config.toml
num_attention_heads = 6
positions = "learned+rope"
attn_scale = 0.177
parallel_block = false
lr_mult_o = 1.4
warmup_steps = 352
Each number is 128 + 24 x the weight over its row's rms, rounded and kept within 0 to 255. Layers, rows and columns count from 0. Numbers have three digits each. The size before them is the row's rms in percent of the matrix's.

# layer 5 MLP down, 192x512, rms 0.0419, rows 143-191, columns 256-511
098:097148131150153111115127132102122103152161104107106125133110140129139114142108164115134174156119145140111115132138143147134123143109140112114152133087112106089143122125129163123158129154106110124131102127112147133131129141132107122129136149135161144107152128137075131095144111160072125158159172119138136105191141116180141148142132121149149099131131134100139144132139119125157162168187149123141120135126114159063147081116111078126120131122131096178167087098148173165149162126109134155154131098102119118156132127149131140125137138129139101111171120137116120189141111135125114113164134153156137112137115098142153172104124110113117122105162106150105113128138081113089193151161178126096115136167140129143137163137078116155141133119137106133170100125115150121129126143093190
094:172108156133095142134143156129129136176126098113158134115140157204130165075175127096142189129148150133150130139111133110181105105126109142143113126131165105162168098133141138128107134154123155134145072135093076092095098115141074115130155159137139097110096149121105154152099131117111118127121120180127139137102171144141112129135108131125103117128098122149112099139119114103140118144137077140121118097150158108121157154136072114094139164083115156093091154150109143145136160133154119154119119165163122123148104129137129117113084121147141069115128131142141116144146102095141126176104110122138115090142114157085114113134115124132114096095111127127131144109106171108188134112102113148094138102116125136174127132145164153095099162130135152158115141154141138133088161125154161
100:143101157158144126121108134122135168103153094173109085127120122122111140107134111066144162130120095144120124098122123109145151138124110184127141137113162125126110093160103091128191124116108114158147102141135108136078125113152117118185152133108118127129108129148113147146150151123118111100120164110137098108114132142110129166110128145142119113134178123122122165133127148126133134166122119169146134128127179090149131116085147095144095144124065121145100121088117120114135143128093136115102134124094141102098160153119090160146142110108120082122133163143141100109116125121121119101095167122138090127113119104154136196098142105132140099105152137109159120102133092111161171148135147128137106107142155139181188146122110076126139079195149090162139115125096116115099120150109225
088:084073130092081108155128087099105099167092099141125109120135099136123116109126132098126131183108116119119120135143090121131103137117127102108153126147110166136108146162102119147183123110147106142119129077127109138110132122161146122083123129130158114154138134159150103119130152081129107101140113113133131097113131114176159106126138165127095169167192156143098132173121083106105129139132127111114132123125109124096120150143094125120117107111111121150165093112149129204144108122126148123092105131150147115110111123108136118137185124155165155151101128150173104107127144125131127125139096092134132169150124122097138134127118157131157113135144136147089142128129137105139104130127133154112115111161157131179144085110107139103216144085135093143122090141128108174136119156151120
095:087129153127141133129147108101146125102118134058082111135127135111103133111131107112134136151158119156101145137081142092168164107123138145132147105131132080129132142161111082129118114149123124160147135150132100169092141115131091117105114125112115126131120108102111143131147134122142111126125140145143124136098078065092103136101141096128102096152129152139155117093107142162132151112142110145144113176113105096125124120130156113138075140144068161119129169110130158137120140142102130101107104148105120146139140121122080143091124101156137119103116121135129113078118130092158124137116080139098123194137111099138122146160179084097147157143163141097164102089074120127126143130150132165124157121176139089144124160146132094131127122153087133096119107100099175105100113092110138
096:154122153156137091130158139138122150094142144150149123135133101163106123158124124141148120146160146141097129139155093126127122084120188080102125116090114157139132134112061138106081136086145084100116086087153086142115126119124112141115166091132084130111127143099132113149063111126176124131147088125129162123145127095099113154124122127093079159150188145139149143134161130148132142110125138118140132169166137134122103110136196048160124193150146171152146095130110113086152126110108103128108154169133101087140107099096144135131183085151123129146134146100087106076137144141105094132160106131121172126073132140098156138113149122093119120121178110107115128143145142097129170121162115113110109129122104124147157140146089159135148120128123158140099125127112089136124097124108126
111:130132121121090136121097155172136122165106157117211110120146115096108147119151144124112154101143158090141135168124135111116108128124153100085148157154097156150146137112159129067148098080133125085124110132097053137115151155111093134110153118150123071092106132119169130100159167156121141126140122104104112111124125142159133106100118108147091120124146120132129112139120121102142088142105140129103117141133143095123136112155097144137146099150110126101120130099164120127135138086111155116094127115126153166125109155081150126126130101144154164181083092149106163132152106204130145100127179089156162143136150140122119123144158097181095073113125142093127111164133128105151122104116096100144125125146162137148084125174110130105137138112185118085104135139160133141152143143131086
095:142102102136144122165118133116105166141162113150145121125123123117124151103152137148079125145117168095127140118159159159090149098122142096083136168106149137114112155153148180142150106139117076151133130110145078138090118200130090089084152133132122150176103113175141104127128132156105127111160099141077145141134135115129077102118124102164101117158100105091157118129156099101102133111158156103156166110121155143127077134113073189155146142137156087155123121108176135134108123126146116192085122093131153122166132157138108140140114125103146134148132098106108124140110111126153164118131089130140140098110131155115132167153116071140087128122153100114190118113106164129135088132134139122090118125084115155142139115143127133141145131069106107177118108138140162145126134135144089
105:105127169140158153126110123114143123172125150160108127144162143103123143118130157152127106125118111107114088151111153103119123162148113143104143128130130155126073173171144188101173112124094135136181150114114102153166132124164143146103112114123102134153104131116148137133123125144106159108157090165129122135087095102095152134139115098128118126114122171151133159125083103115147130095108126097171129179112080100137157137136108106125132089116080132147161130149131123166144136112090111100137088123114126115098083108135100070145132105157091152100149158064110096117127128090101161122086123179128177139106130131121128144162090131083100153083116090127154095112122155123101130193167158149127145103143156116137153120141092155116156113136136185117142113126132108114145105139137138
106:142098122096103174171144112139150139153134142109137143102129124127143121105135115139145109115128144138135105144115159155110169111121149148136191147099157108109142103149151121172116145172118103101148108149149202111137127144075156109141165103126190153135153109091090105108131140112130111111149124157140114093114152127130149147170158165112124137155153127133086165125167149107160131126162124153044116105093122148179103119098090173089150178099132141108155141140161117160117111134128119122122141124139110130149194132124136140090145161175155066130122113144155128120127143108121135114152117129092128138130114137133144131126151116132154114116128147134119132093109105138156091108122153138146129127111184095114132090109110125093173137104143090140120137147198105139152071169110106
101:137129137147103083101083138117123141162134093166103129091147104103105173168123152143088109150120106108094086116137105138146137105098125207151143119089136157145101108113162109125139108115075163099095123130140131112147111119112157108156156098099118138117138160124123121138129119136105151074103113155157138097113139138116127106130157138111109100125111144155133128147121105151145152113122165153128118144126138112110158125112139116117117141149123130110137158140157115152133092110164096113104133111087134139114121141142136173165158129097138117169088136182131141195134096117122108106060120102136132140142136094121163126125143121076114096093132133107112162151149128177137126104136122113052133156097110116123087108142153123117110144092111147165155107140131111153119109144127187
098:124157161120161154115143145099137118137081114091128105137146119141127147142135113120113100145143132099111091098133133113107087128106133155128159167146167121126196113105119156116165113150124154128104132087102086162178113109093105133129181095121120117113163122108145092117157116110123143107087131149131129134152091142122127092103115123085132132110116127164149137192138177162152131134104139142137153097142107143111134128115103076136093136117107069130166163154114116088137116120121112099112204138117161143132122148136148131133118094135150130144111094139147132176120129102093142164087135080153157097122108170108058119141150100097129073177129102134153158087138113126101158126120116135134156107133110094079139124109118103142106134152119129119089108213083162133123154141067131
094:123110132174138129121099114105089130114154131093099134114142163113133164155128117171142110109086126118085151100143145116107132131137108116121120063145144120108072104100157141106121114107104148109095131148124130094115102174105178154114121129123095124132051115108121137115128149146125138123140132117135148165101123095112096094084149104104105123110121108136159134108107082100133130102137125148121111093148118153107137100128124140116149153113170111145131115112162168128127103161149103167128095117093106104133149156110156161099114082106115133113125138111112164125125131131097143140115127131078107176127124087129147111086138135113118110116172136137157158107136126102150134112085082135121163129115112118126089142146149159176109127120108127137161159132116131102148091144106129
111:161135176108116129122105117094188103114153129143161126125134118134145137075142156104118127131097146117104140136104160090135085160114157149136113132130139157126125112199130121152119119078122103118148102099165168143130119144162097135127117118160166162126142117121128143114134149128135135107107087166116145133147127077137083103159130138119121153125141139182123133099095136125119124146166159125111078108125102144137124140133169146119142098148141112164162097100124139134079121147143098119150136132091133146135115134082123163133113112148103125125111129142164116114137121102139180146117109116144139096094060135132100095123135121163091165124149116156149122153094105152097167158120126123107136136123160102168128167127135139167108156085140139142172110155131130109097142103115101
096:141109126163090159206159119057142115138139103115113122100125093114129135161101128143121174125124120161155123159117166165150156110158151144131149131152141127092156150176135046121169138132118154121196137133112067133119123141130163146132105129156162114090150141157119124105137120099103113157157136123148113178125121115132110146127155110124131082132101088068138118130123127117141041156151152119145110109148142123150134121155094120133103157144109110188125129123179129202126085114097164112138106121146155129151116103123116144128149149156094112123115105125159120150132127119103123124155124139141137180114147092111125128163124119123104145133109110106147099142134142125118132129128166125151153115103126138135118128082118100143173145161131104175116148117091175072140147128110108
099:110109125119149118088129086127124130151111109159110105121140129133118136156130148121075106137131138147107160122115123140106156141147114085163151129147134103115124113111111190161125129146109093140070142125164125113096084097116140100123156087157129084114160140095067112136110132114111116145162123037168132138117165157129150140144120119124097143105130119130169121093124092124133119099090117173129141174141121135112142147135156142119146146086172118151096137097135134160144114116135130084108113137128116127161112148099162194099084086126135107156168120106091103109147119116134112108088086115131051114105101116088150111096129108127162121110122120068103137141134105131138116115101145154154121104116165150164166168117109153129130148102132104133110123129163068119156114149082134
098:094130122098134115109116128149152148130152109146112154096133112091142145130178149142070128142143153110104132126107151142129091128133094133160113134117185169084143113119158131101151175148098106165142134157155112093161182106075148122152129131162120140135121123139124098166164124144155140123148122171099097103113106141047125115133136122152133139091072083109104134176129059146139104108120092152135084152150102117124160145108115136096145147114139146163109122151149137149149124133127113148112101140135109135130067126113102119111088138103133128114179133110135098149130118114082154142100169152157152145127083158093132144139095113177107142149162119129121175106122104099103131125163152156117106093122137128096113135149151125123147146137113108139115128101154127115151100139106143
094:106122175139136137128145154110142175107087126122135121147116136135135142113122053121162132122140123129113095135149168104127130115117052140138121072151131144144100137126113140135143169125126166146117081126129134138184131126102125105150096109122127148130091172120161136135152082108153130177150137098102119158111099156125158150101113157140113128139147152157139128128109131125150140111101126124151092127151134115118121148140154140072128130136105129136123176158128082135119138120126151108138109131152138133124098060127182109129114155125134106107130094106162124091140149106116107150106156161122135111120119117160166140149122153103138134117163168086119132075125120105116121146103135130123086173118136177144158112149088122150156096186131145115173092116128099111110145139121111
100:147117150109120120115125150154154141131107159129113155172159081105148114121106183124161108118153116123118126089139154135111103109101133126114177085121122129123148138117142143125128120111123161128125122132156141133177134143137098125159150139130142153112134120112134173115091096135117160150116141164144118158137155111089135143156127125153117134140151118106115118126099104090124078129137143120121122084119157125145113141118122133157142106104151135131110144113107135109096138150184087130105130126134130130166142146101135111130125106113162126148128129123106165154118144103108174092164170131147108093132106147143104108123124132118151132109167147132151127167135132154121109094097103139167098122107121127131145184123095088106123151138101136184129070082098100153121110102134124
102:135129079115103112128112084102113113104147129111114115160146109118121134165142124146131107140169123129108096133139135148135151112140103134147170137114105133132118149110151156167092128100099100105170145112143142130128120118095183137122135095200134174170134133121149101089114103114107115141139138137112138144108112114122133096116127149108169154095122115125138158129125165097155156107139077147149153120118072097137130131179159124141151162172130109192130111089120097137130139121104130119122142135091124103144117137104108123115188110134136142140113153125131146104117136153161096141120135155151126133067148166135162087130100116123141130143181118127103077108091114108088136080090140155137161118121111148112141092120094174117136136093111124092123108128109100149113091130149152
096:138148118170152117165105074126155110093151141139132122165099151125091098146137144144109144155145151139144081100125104144095133116103129139089118161114164112152112114108128139158109136109108131123147121107147104136164112153120157133096102145152156106157106159145123103099152150154103144162161138140136137122111130104150122132098119092119164111077143166092146130153103101118111126107107106135109112148177109112149077097179114143109113116107066122126142137116167116103136133109155123121098101127134139134157112103104130112116124180149171144113143091099084088106131124153140123102099126115134142137124132130165105150116145121148133152112131091101140107131182119123121090088134124110102158119119123118092176175086139155117146132169179098111128094113150123117162111169131161
089:132143128132111128143148103109147124133126099110125147139125097139125187137139108173132098130154130172136102116142116171073173156129151143137143159156122163110165122141182115085086130150143142065118100107139114140160099125116086168123118153161144090138146095118127123114104140125103090147140112116140080107134147103197164175154100141134135121132151135102139132132151156111175121144096140148138137157146137111088141109138156129096116127118148086123174137119151158151106072147085146093131155146085112170137139094118109169128143140138139141118081092125124150100152125108078145147115130106099163159123155171149127143142143178148170128104080127156113084146105118089109114138119157120148128138107156107096092164136161138124123133091100165142090145128116099102129121137124114
102:120113121147127147132130106131131134155158132124088118117096134144197100112135140134092141112144133100109131138116107100162119146114158129130114149154158131146104147148112154123154133123108079142117144112107095162107134094124133092127129131136143085113147129115139118139147139162138132131102147128120140160105127070129124142118136111131137140123151124153142137115133098132105093135120114071135145113134119144134165094134145151130127151123098129129141091105141128123112119134170150164137101152158161131096109130122115148105077151158114152139173127131128107053113098115112135129086144152169105117114121107108127077101124170105145115105108107098146157127100134102151147148110117149130141167156087114129110153073158148151158196062092111160114103115124103129128106147138138
102:096074104078153114142135133137136112145100106150133140128149119130133118167133130137110152080128122109151161144101127112163177120128144119126156173117130097106149102071126079142159143125105158103152121158160162114124145102114122140139111120106191121131114126105087153194144117162107095090125136133132119156108166143104127139162158106142134147096139117127098092125113111146132113116085173135188123134140111102148148126104101138106102159128087152106115129114107116111115134120174114098136134096145150127102094116143106081120125109116131108132104138143091114090119076208146090123134115131104085138095140123178147116144119121149161157158110109132101157105137162139151087133125148143101146136137121125128108122143138133155103117128133111147104174104112121114153132160138154
117:152148149098153104077118103092141140119135129123086119101155131078120088091123155167136101132141110134110119127066124091109124124147124125114126171132142117133139136146124157120150163090108135182112162181157113104137128144097146143124151107123091145133182140125117112166116112099112170109133118150142154121132115104114113152131108126116144091161162152134159091115138137124136145100156168130089111189106175138097126163111129111159085132109145165121157134079151130111107132140149116156111145143168103098127100147137100161126117127169107144160127147147118095149084105159167131128130151135114155146166105126121117122095133162102129150187153111149155160129098176119126151104135173180122146128160110125108165144131124116134106104109111179137110114126131099154137135134144140
097:168139129142089107123123149116120117145123127110155156132122131124095151109114124074094129168128157165115166145130124128158151113204123141153159128094126108124161113138126114058093110133161066120163171135152133116054120123098165121117119121101135122161139088124115144169119149156153127114112136138154144083122108138122169082106145133143073138143115122139113115114112183147144130121067172084172140126134127085117155121111082108139118133122124171173094126157132121153113127120116163127121137143121118142148109144068095101146129065168130097136093128169133139120121109144129107125160141150136083133086106142159129138134135168092110147078106140116144108115115135112143164146120133105115084131164143152195124124105114094069158110096132131120156093146135133129134111174120121
109:111113073113119092142145138103139107105091128100128133164142126130156106119107130139145121156125123139143132151141122137117137140130140131146152165069132109103149092136126127106131172121136111096126099138148142129096154115105100092132152122157144180130160074142151203148108158118137123109146116169108116161152147139132086129170098132097162147130126166118120143142127131148168142085142126117147128126107124126157173128141127103156106110149142125092102128137123189159182142123140147145133103109084139123124106110127163142142147107132128127164142144155137163157119154146156151143123164135104180110070115116132150137112106154107174152185124116129063096168078098154099114076163166135126135132114122112121118122140129120131147149152155102081115185164101128127157138119111134
107:128178101095130112170120162112144139102105132095083142166125121113142154108163142118150112159102173176163146126143148077069125145103062147122144148117153139092126152126129147145166142102125135122131120135148075133135130135118085120082075118112100142127128133128141130111154157113147154101166169105153120116149106076159115111117087159130144103158132126098140145138136101142144131116132149066133159108110166091147146123131133126137144099110146087166112139102133148115130109147120119138118097113128109094136140120131105127087138116153141173136156127179126156154111128147088152143065116101075205140123111134164132140123133077131133152216135109141121146114109142148113101147144139119094101119163119133067176144115144114112139130111124103127147106148136107128113152100118156
094:120156110123126116158155119127111085116109142138071119126106121106104123114073121142144158147118095151106138094128088154138127133136098131118154100180131127109193130139107156126147113152175104181123143183129112131143134094094125176133132151131122120087115094148145149153140114118111150098127153162119124122135086157094143111100145175125132131148124083126103125178131124161125135086131121117129168129169120093172082114096132142096115143130155152170130128120148109131085100099164139101072143117154160148101126094078102126125163117138093159109114123140131114123117125132152089116126156171122134126147085192118120160096135107114149092177144129116140129164120080118146159122156134139137121082119138123101153159131129091113124129142053086074157129151084139095084118117123121
098:144120144150135121159145099137102128145127179148097074117125139156133156119118062106129138195114147129142139098123150147124156113111073122105163096091124114142133126140124171124115076097083136144120104144120107111142136129148132149101105190143126098169094117131136140130097149130139117158121094132103119130113156149111133127099139152143071086131121152106157139141115119097099106108136156147133125118171129162128124168089130088084123122138089117081098147161146115136162116121135107138130107093103127143142120136144090129086139115100127129110169132099116115151170146084133191112128137097139171079125161170140135125098113149149153137121115149126122151147120121141138190129207127145106161131107186104161109108138106150151100115144123125118119123125142161138117127087164086
116:087099169175112126163102153113126118155152131112123162122155120133150082125109109112133146107141119103098142127143160131158154121146136128145133146128101083128100143119092119103145127134135143146105127108141118134147155122072123109160127150139121108140103153111082148131104172125115133129130117165116095104119159122161199113117120138144100113119071128143096130115127102182127105115131127138132111121164164121137115109161160094086116139124119139156136118111102109091071124143121115107147123128192124139160126126088130151120145118110120052154161141131123075136119130156137131134125117140137054118170141175119091126134103163127149143081140151134183155131076107119114119113146129153157083105174128124156127134097143121110154128182137117116116123146154130096111153123116141
101:150109137155152121123150111134140144095124134091118116177130142096132103110120144098098106173133141172155136120129147124104088156152132110106140145092147159087116133153176127127176153128150145102186166124141106149121154114163149147101112086138111162145122142143140190115136137125132108107156157117118118136087135082137087097116117106119160137104104168082114141105133083131117112097109118102121127134136085105148131140119167135134094126092164126135147111079070184130156119178167154102134094104132120108094118114113112105089115176115113177139105159149104126133148103132157102117114121096121159150121103126082129132141102116112155156147117116093145164127166105150104128109145115181138169110112084122123128150141141065125182127129149087135122051124130165115145151102111103
105:107136167153106113105142135138098139126113139150137142139119141130127169105140155079082124152148161132166113127151115164128118139125157117100096081132108139135146142085115180158083101107161126124115094158101114148132142130111107132122114142144128103141073134158143119104101137116122116177167147161162144134142134113158138136122129141152124136132136101122113077148104118159097174121108130115113105119167129087108105134114118089060112163111122128145094140148164130121121115136168153121108125126127127118104152135125163027172155170132138151103151123111165135154120123139146107192128091139138166138151117139116139141153131177102105133131122108155156141139120132070161108126115101095121094156116170095110138146152116141121106100134140177120137126160160134129150128102130137
107:167173166128101140140129100145166116089176139138106165104142141117127164145155085114113123139146102124124160133099121158134165122117128153147184149131153105099122118158167121121124164115073135160134126117125125109085122116114112109089141157106118103158124132106086152116110140106116112155149147159119093139122124111142116108097131155139158115133159141173135142145140095128113135134113144091126141100147108148137133103134146158087128129147115127130148131088144131123080141112165128117132092120129109127148138117097153136128087127116109083083149129132138111072130132124145112103088097141148093095098120128108128125170090133131100133073137113150151103128097105125111117093136126154137151117114135086140137100112149137109123160112105128147111135126113137127130137130118146
095:128128136117125096096148110092143106146146131114139131131127101132146110136095188130137141103144174132145139137116117132112059122106113145091114116126132147138154106127153160124124129113085145142170131113149150135139178154126110154147164165098175157142153116134120109126134111179067102097152174112130134155164165079130127133152163117168111102147187154148151139152144176150134127168101124124108130150119109159145112123131114133163126143096155124144107153152165157132137097097181121130171201132137134109166130164150136136098099135144141143124118101151101105139130149116136152129133112129153143104156135112166129134106110106162166132153145143150124146161112151106102170127133145132150109181108125124143142113112134077118132141133160124133165135094077138115138105110095112
099:120095123157151155125146130174135147120170136133120147162135078124103121124125129122133134156137114098131106111143066086087163127157116143138162183113088124100068147089141130127117104164064160109139118152107122091114158145140157100078094126135113150162098152140083123135089131116165170078146145152102109100108114132120160113111143156108113127134127113146152175152149130120128125092153179113142151136078143088122142119102110162120089177172157125077128130134115128169159124172160089099143158127121120120110159114153130117131147112106137142140105121076144110123134108145149161114101137144139136166124135124165164149092149152088116178091129132097111104114112115110120157131117115134093136133126177109165107078114101129145146106174090146131141111117131122110096176130154153
101:100128128094136122077129159113128150168140160139126117077143074125159158121132110191126141108162134156158115106123074137148141066130091131113115157147093172105134137174183163122141155134106122080127142123125085127123114113166137131077121190073113143120125119143138136133167134130127143133158110082110151188136120096127122131119119134183144143139155131085117110168129118130118109088114123131123110149126126141072122103120097149121153133142128135141129127110161141162123173074148143141106149121086103163139156144111185145104133111130090145099149148156172129123107102121112157124124104188157165136120136127118096151127148120142140143130108135121106150139158158152121120089102131142114101100099149149129153152129134141119128133044139118139084150151162135141127129151086111
109:156120139170148149110149149115136132104144146124187127150108122147122139101151162095113194117126158142127134102119092167122142128134111109111111139084136109139107159158123110127110150122124111134156157143122131154093126123140120166121131166149137130147129160090128139123084114116106147145170098151141132110135130123156119081148092093112141133088170107089106165084130081143157083087149109131153129158120109167140120119112144146166150135165115123156136125163128103145108107125125152134135109137112113097102161123147126122126159155130103113128130099122172150143179132090116132119158136115139129119144167093145162155132161118127142116098099069155124115099124180164122108160161116094140130132112125067116132134092135154137117119157145133113138145128096172171156149110151119
099:131156113161140157102103137162111162073175168122123136139114117100141121111113094091122139139083097120106107140129174130082120114164100176126147126159123119124088124136092132163175116118103097150110130137145118110127127105086116102126116126114128122103147170119121124104188122111121132091131088116151106161083143149170130156160102133096135151092109106151130125160095091146123139106123132140086133134118104142130169113109091144108066101068173115126117136135135131140124096133125119105088099145131152116134151136118107106164151114168111123112119090110142098126136133137098109142149154138123101174137117135143132112137101143142116180085130139162116161118147092128132149171073143121188108170123164126111126136195157119105076138101138140110147146128096137092112133159115102
106:124121137174085126107130111102102168141195101138135149097125125100123079111120135124105108141152156103105155135122162111110160133127125137132113082101144171092134172130111140139153099120116093136098172130136148119110152167097118120090115138132139158110144111127135114167155141122122127142153125099178182151121096143142144115116099120121108102101140111134133145142147148107109106100116092091165160095162148134062124099116120148149151131140121147135104073082119178157126125138149152081168124138121118087143144139122160142126099101138127142085115126127130077071161121093159121123144117125114110149152088155146145138141103113145137129119171106179124126112112114146133100149086103117116113115165166161119130097134147123086129116143122128121112124108111116153114131125119078
100:105151115102107138114078123101129106173097150156080135174156115145117127129149125154131111132146125100106124093097093095113127100173114083219132159170145137118087141113130115184109157123119132110133129102075141089087109130131143135120166127158090090131120102131100154121153143150137182117110092138105105119100129116171123104132136125141096156110104103145120094118117119155143126116114169149154136112153074116133085136158083129094137139164090136120114128138121129102136167158133116133110095145150159178141136138143127131085128091092125126069124070100092162120140173081107142129138132160099135120127124106126151086119100137141126178142144150098103121111096142083122173097122121108146085111085152098118125091152102147155141145059064109114108107094142106113105123128163114
103:126130118130140129095157130121141160143160151121185095106145130171162133083123076141105111147119117112152132121139126144155168139046129130130116108143137140125122126153096193113147157121132118152142128095096147126105139108123112136136146158140116078121112180082110095143117152176114152150156127154164106143126153151105126120122136116122162124143123171119116075136082108114118129124162152162144187118148131141136147165126151113155109131120076162118090125174105111096108140089083160175101098159140129128061100099141118161128116103080149137121110124142120153116154094147110116133122090100150150134104167158141115113125129118158113140136073126103169149091081128138109103124090119141099136123104160118132099139164127106141097110091172120119125142147163130113119153097150116
096:139120092088125137104149146121147137161174155110079166117158162121166104124120114155112150149121097161115119169108119138137105115153106156162172148118135138136147118180084155102101134175109132086122161151119137096154173116115148132177141166128150099124139187129065147133141154161112153149139151091169127116067110132104178109081156202111163123113117124106122128148152165157139120127121128089134141115139104100135147099120145132116139151153114148082133142170126134112118146143141157132114151099142115132118115141121140152132108091140135095103171134123091129144124100128146157109099161126133118127146149122101100089150123107141095107172139111196131105140128139128130145125106164124102117149130128135117157172169140097126105157141109084104093149132122153101144102161105114
098:122095161158168140135103133109123133106133137107140132120124180106126142122090113114133115125142127130133120118122140142117153114156093153131125098114154125156109134090156139116112098133133114143128125136122144125186171112093133134151077156139127111134103133105074105136113134139123158127131166156108141114065129133158135137115135082132132124158106109114145136114085100120140091119130102149151129118147164113143123152122099135091115154102094159146122138125134089112087102106097143104133095144186065107106104123104096122130119113133157112064108152108060084137149105095157190133152159126121097123154117168115117145130138135079118110117119130073139130135117090148108095145142120126092103163110153104160142130132133074102131124120129117106105112128120124135112100112071163
092:136150166126112096068137133142127106149124122124113094143149178152128147133081176109093134101158155095134161187160103153127106128160087115131100119117145145152122115120128132148097155160142140148150090125133173145091152136126119153153081119125116144084104146132125156082106120146115158107140110161143140098123127121119159126178083091137123106141118109153135139139108154125158108139137097132144109103141100170133101163114134159095130130140143104097144138130119100127137093113144123140114149087141133134149130087105115112146132159105102145130127097176155108131103111187110099126127149115134162121121141120090167167158106166107100104129135139146110113167128146180121128099143119145145135170140132138129138193094121112130122094115128158187121107152083161088129094139155131
106:144155125099135110131129119150128131163163126132136122111199111069168153118150138123139096132106104163158128157123151139115155156173106136128180170111152157100142112104111135165176153162111098099145156107140162116101087141133122126147115132115142178181120120151137132126146094148114129093115114111154107141141124135182128113131128133136136167135129107133125151116135137125117153144141113125133152154115121139095128101129140119138174134110151144132175129097142131133127170135142103122126130101095107137101116191147109134158141085129126159167127093157131139158101122122069168149098148093107085136132135127119153101093139112124123122145096139139160114098104128137164135124154108119134134115102168109114121134116161126125119147075140164148116145143128138152128149187123103
107:111128132118154111137146137125131140102071129123083144145164099177166133136138146139118148168141132158146141141087094112127127123136158129125136142105080113125155133126134162111135164200160116165107090147119154125130120145106107156158121111146118157152169071124130105146158115140142094126104134128108125114143156131098140133158112164113067092105131149156122093153123119140118147088100116100127109079101169148123136102165142119132105115097153107096141124107128129121135095147134180099094104130126132115126172181159109127119129132113108121105156126107140128105164134153098126112171139115110110185124138158170149160125124131095100149160147144131117148152148154146113134118112129134120149124138175078077090165148113116127139103121078135108051083127136120102108118137098124
100:119112144114174160092136117136162149118122150126147119090142142119168128156157107118114150095124146132102094079185175105117115138165099164159144140111119123135097144151129142153146113125131133143170159128100103155108107058117098091130162139113173117074085118100097109121163075155135098067090132106146082137096144187171147095128117074133155162124143114146141125110103128123143117151092116164128185125128100106095118100113113145131157177099121112135138130157137114125133109123140134124127166161157136118134132093123183132141140087100106123128123178120136149137113127108089127125122087112131107132092151141112098096119122135117104117086131126088108123147135128117098096131125113087124159093102061161176091126157123087124104155106130144136117120109132112144096182120098153
097:129148133148172139157143126118078129117171135105165107143127148074148130126059077110136164128121120101135096121161153164079116139131112115144123100184129147093130110118130124085155103088174069102154079172137166146127167145143128120191117123161122107160116156148130136113108094141101140127099140127143136116083129161117105144113116135111117100103121094119126127142098090124137137137162141115085139118158105120130152127088113133139113124077117127097133117110147098167116109082151108112110099101093126105117086100172086161141124084105174155156068095115114116116125079134107109167086145112102121137135156119094145145117148116134131090097075144139170117141140107121147099143130149140125144105159106107110112110131146141122131101111152168104128120115109166109157147136123139